Part of a small language model's weights.
Architecture: LayerNorm before each block, no biases in attention or MLP.
Training: a variant of SOAP for these matrices, 290M tokens.
Each number is 128 + 24 x the weight over its row's rms, rounded and kept within 0 to 255. Layers, rows and columns count from 0. Numbers have three digits each. The size before them is the row's rms in percent of the matrix's.

# layer 5 attention query, 160x160, rms 0.0518, rows 0-17, columns 80-159
084:147097116129124157108140142100087155149127143133080111139126132142135125127127102090105148159090105148107120163154161144093073096138088127131135129151101106100127163134119096138144176127126094189095162100125121174102114124174129141139169132
071:160096105178099124088133123095080136131122140129122081117120104112119095151114117109135119158145122172131104142130175115098110110126103106158167145121121133092102120171123120112117146111128136175093135054144092111117111162132178129108104110
058:126158133109153144141130118080147114119132157091194131141147109153134120103155125129114136146146119113149134140134115107126119144123118117097130111115138132149178124128110134135123131097149112073134136184104130088177157125170092110146142142
077:101137116135124158129130102124105113128164132123133103124169144106124075149124086146127157130118134132144075125139162154130124147109119086147116137173080139164131105129133152137109138134139114146143156157123150178130137164157136119101108134
075:129119105148128125121122110151115146085102105171110085135117163121059141170125119116118074142117122096132158169125095152121155100112127142131114119130109133122121146111133113133111114136131124132092150111162109155117129123108108184102105079
096:177122097130138148114146151115117158119132141148119111095073130107112108089138138117111130160117108126132168129135123089073099113130115136103186111095122123086132116140120123137156167129118108128104148119158104122119132113137151160178099107
071:168108113122159151142155130137108130101145124121161136093115094118132128088164136129086086127152100087076126130134099148113146089142094140122114168109077135109128142119105084122128128125156091112105126139111100114120144107102164136115121116
118:169132152138122135146153113129115096158149139086135128107143094136152120110143108089131165154157113112135098092148148111157066144112110085156123139104137128146137086152121149122110131133139115140145114138129144086133133120179103103092165153
099:175142105122113137092148091168118094123114141123143135091136128139122138139118121125064132157127166113127127126114095128115148132183170120136172131147122117104119100152083127132163106146154154148106119146104127102112175074129132151078120167
112:131154158106107134155140172112103115143135111117155128081140061144155100111127125114146153151168082155136100112136133122127114143117127099147152149136112158149170125150120149135094096098085127117112137156136147098145105120168127084120126175
113:126172113134131099133122144138113150135085129073104122132083148136120148154126108131124130089170145107096163144090122153174127128107135155128136097166125137162109129128110094152117102132123129139110120168137149171109156120105126146142104086
120:111165145107114146120097129140138133132091150144138118107119141087123107112152108145117123171144141127120138089116122146155150118156115123139104100134147184112139148156123115084119119110145108135144128172148122106104167130091112139087119099
112:110169161203141107123135148121118113168167133154129137127121138114190119103115094143104117133108119119100084105135130085159127108127170152120129149105125150126122151154085126155141140108182150114139107145154102144123096103137150106149099155
111:122141124102123181181112135151152114119158068137141123150159170128099110110116143081129118134131104110106142104180129151106135127137161150123093111097122154132128148219155102145134131107113094143153094132137115104156152133127103128139095156
113:114113143140155100128119098104122129174068140105138137138141162173121137099084153165140139110183111080082094144158148117100147097170090162157147135157120141157112116112117144154118108139105106123108132144115136142125132150102114101133089121
108:150127119143108119093104121128104102133130133115140168163167065133164099113189150177168098083139152133160111085104134116133172144139119117104113113138076144138147119124146123141146112125110099144137120147120123107116110077168130145107138106
111:098128125101149168148138103129137121158096164135154139144102123126137157146118065128109090113143117163153147086139118131141133113124164112144119120086140125156138107107156163072119102136184111114118116113157124114115123159157088152101106110
118:168131110160158114180096088156162132131126139132159129135129160136106103093143140162130113117116159129123146145145115068105146143149131078145113116115113134110135127133084081113151143109160117102128099155128111091181137088146150098121107117
# layer 5 attention key, 160x160, rms 0.0528, rows 0-16, columns 80-159
049:100164171090172119146153118122127130109148142120118117134101147125132138158136156148114143147121145150081112125153128130140149113129093108156121166104093129143156124111126135143141149077125098150165141141104121120166096171144102178166123118
089:112125125155130120134156150134089112132144123134107126128092134161124131143135129117089156118146128158120089130126142099127071132132103129170148137110148108137157094088115140086162099148184131162123130127117140131145143070114167135067094132
069:138120137111126152124103105118141134111105105111106119111144132093156124113139172104130103169104168098121177137146111162122169108093104150145116103121133118141133125142144090178161132107151120115133102126105135123091112102118129143154133116
069:106106131150155130116140112124097083152063164147104162123105152155129097102125111115138149118150138112106103112101129140155130142117128107098147123138153100186126095097132119089126143185143176147110102129135113133121147098115173133120128125
074:079145145110157104132137150117104128179088134159097139112092124108073168179117136111089119134119147097126131110116118130135113114134097138147131138141121120098118134104150098134140095073127154125101151148177115108180130108125145077087138164
090:129170114105102093144152102127134150112192138140120132130158170199151108142146148116129125120134115135137160126174118117132075092103097146165140135122135105139125103121125126130147112142171118104143132125119152089095106101141125146110127113
084:108139113110112089105139109228132145126098132117124140136120144139128100137127140151105145108139139171091096098102122131127112086166166144128107143140120090178128127038116157107139145128102098126142099124175122104139154134109157156112134167
099:166110127113139140140106140152131127162137141118122097159120125160156115182108062165126158074102161126175121146141130121129129129139129156105128106095090130126144116125091146089124155158095109146177117112114109176161141156134113137125108132
104:167126121104115116077150101152127109150123157124115112117098178130142089159158128107096148095100120130110125134120123160085098100158151127129158147118124067171099083143154140119101146128150106095131146149159120082111153117133149144132157160
091:148154107095133139122119122157158106080087160094176166133100149138146102125122114146117157143131130169118127143145100155131140126127168121103120146128086097141156117120119120120129165111103109165135117115187124112149125122125136133105162161
120:121125140188109100154157140101129121152106219109117137155157139152108108159138117122118156158162127106084161112155114119155109128088142148133110091173091118113134159095122137157148156125130139130115165178158119116114107143129132124097139118
110:113136129150127113166102108148121169118131172119169100132116139127160111096138105117137126133139134132120119106138094154147126110158120116184136125132133147118126103089120105157122104142151133131132108158147102174128169159116111124050124088
109:139110138137147152159118099125075109091146142109089167120175117087137099093136157132101116080153109122134131101122112091165150123111131105090162129104122140112140098176065128091162137116136148165122124138147127153127131180128145086114124117
110:127156151130126160115140096147032109166134146134138130109134175106140100149101155099119165130133124137069116156148115132136159129115136123126119151118118126162111156124131119115149080125150104091182127117185136127124123089134123129132155126
113:098092116129132094100111147121128137162115141145145113104157155146109093149103117139125135125136126116102109157160084135114142142182110127206217156167109135165165117128151143156126101093107123152136149092138116116118102077110113130099119112
110:115125133116118098096145119128135098121149200130119109159080107090130106166122153132113142175127139127119046133124127097111123127122145114111140135125148168102151106095104070111139126143102113124146150123130170097113148137097166142096135097
110:130113119099109112098141112171094135126067119142137125134133117125108102103080121124135130101145134149097138104169162167148154133059144146151111129108112130153154139130133129112144138126171105111109142130097157112154095133116141130121109108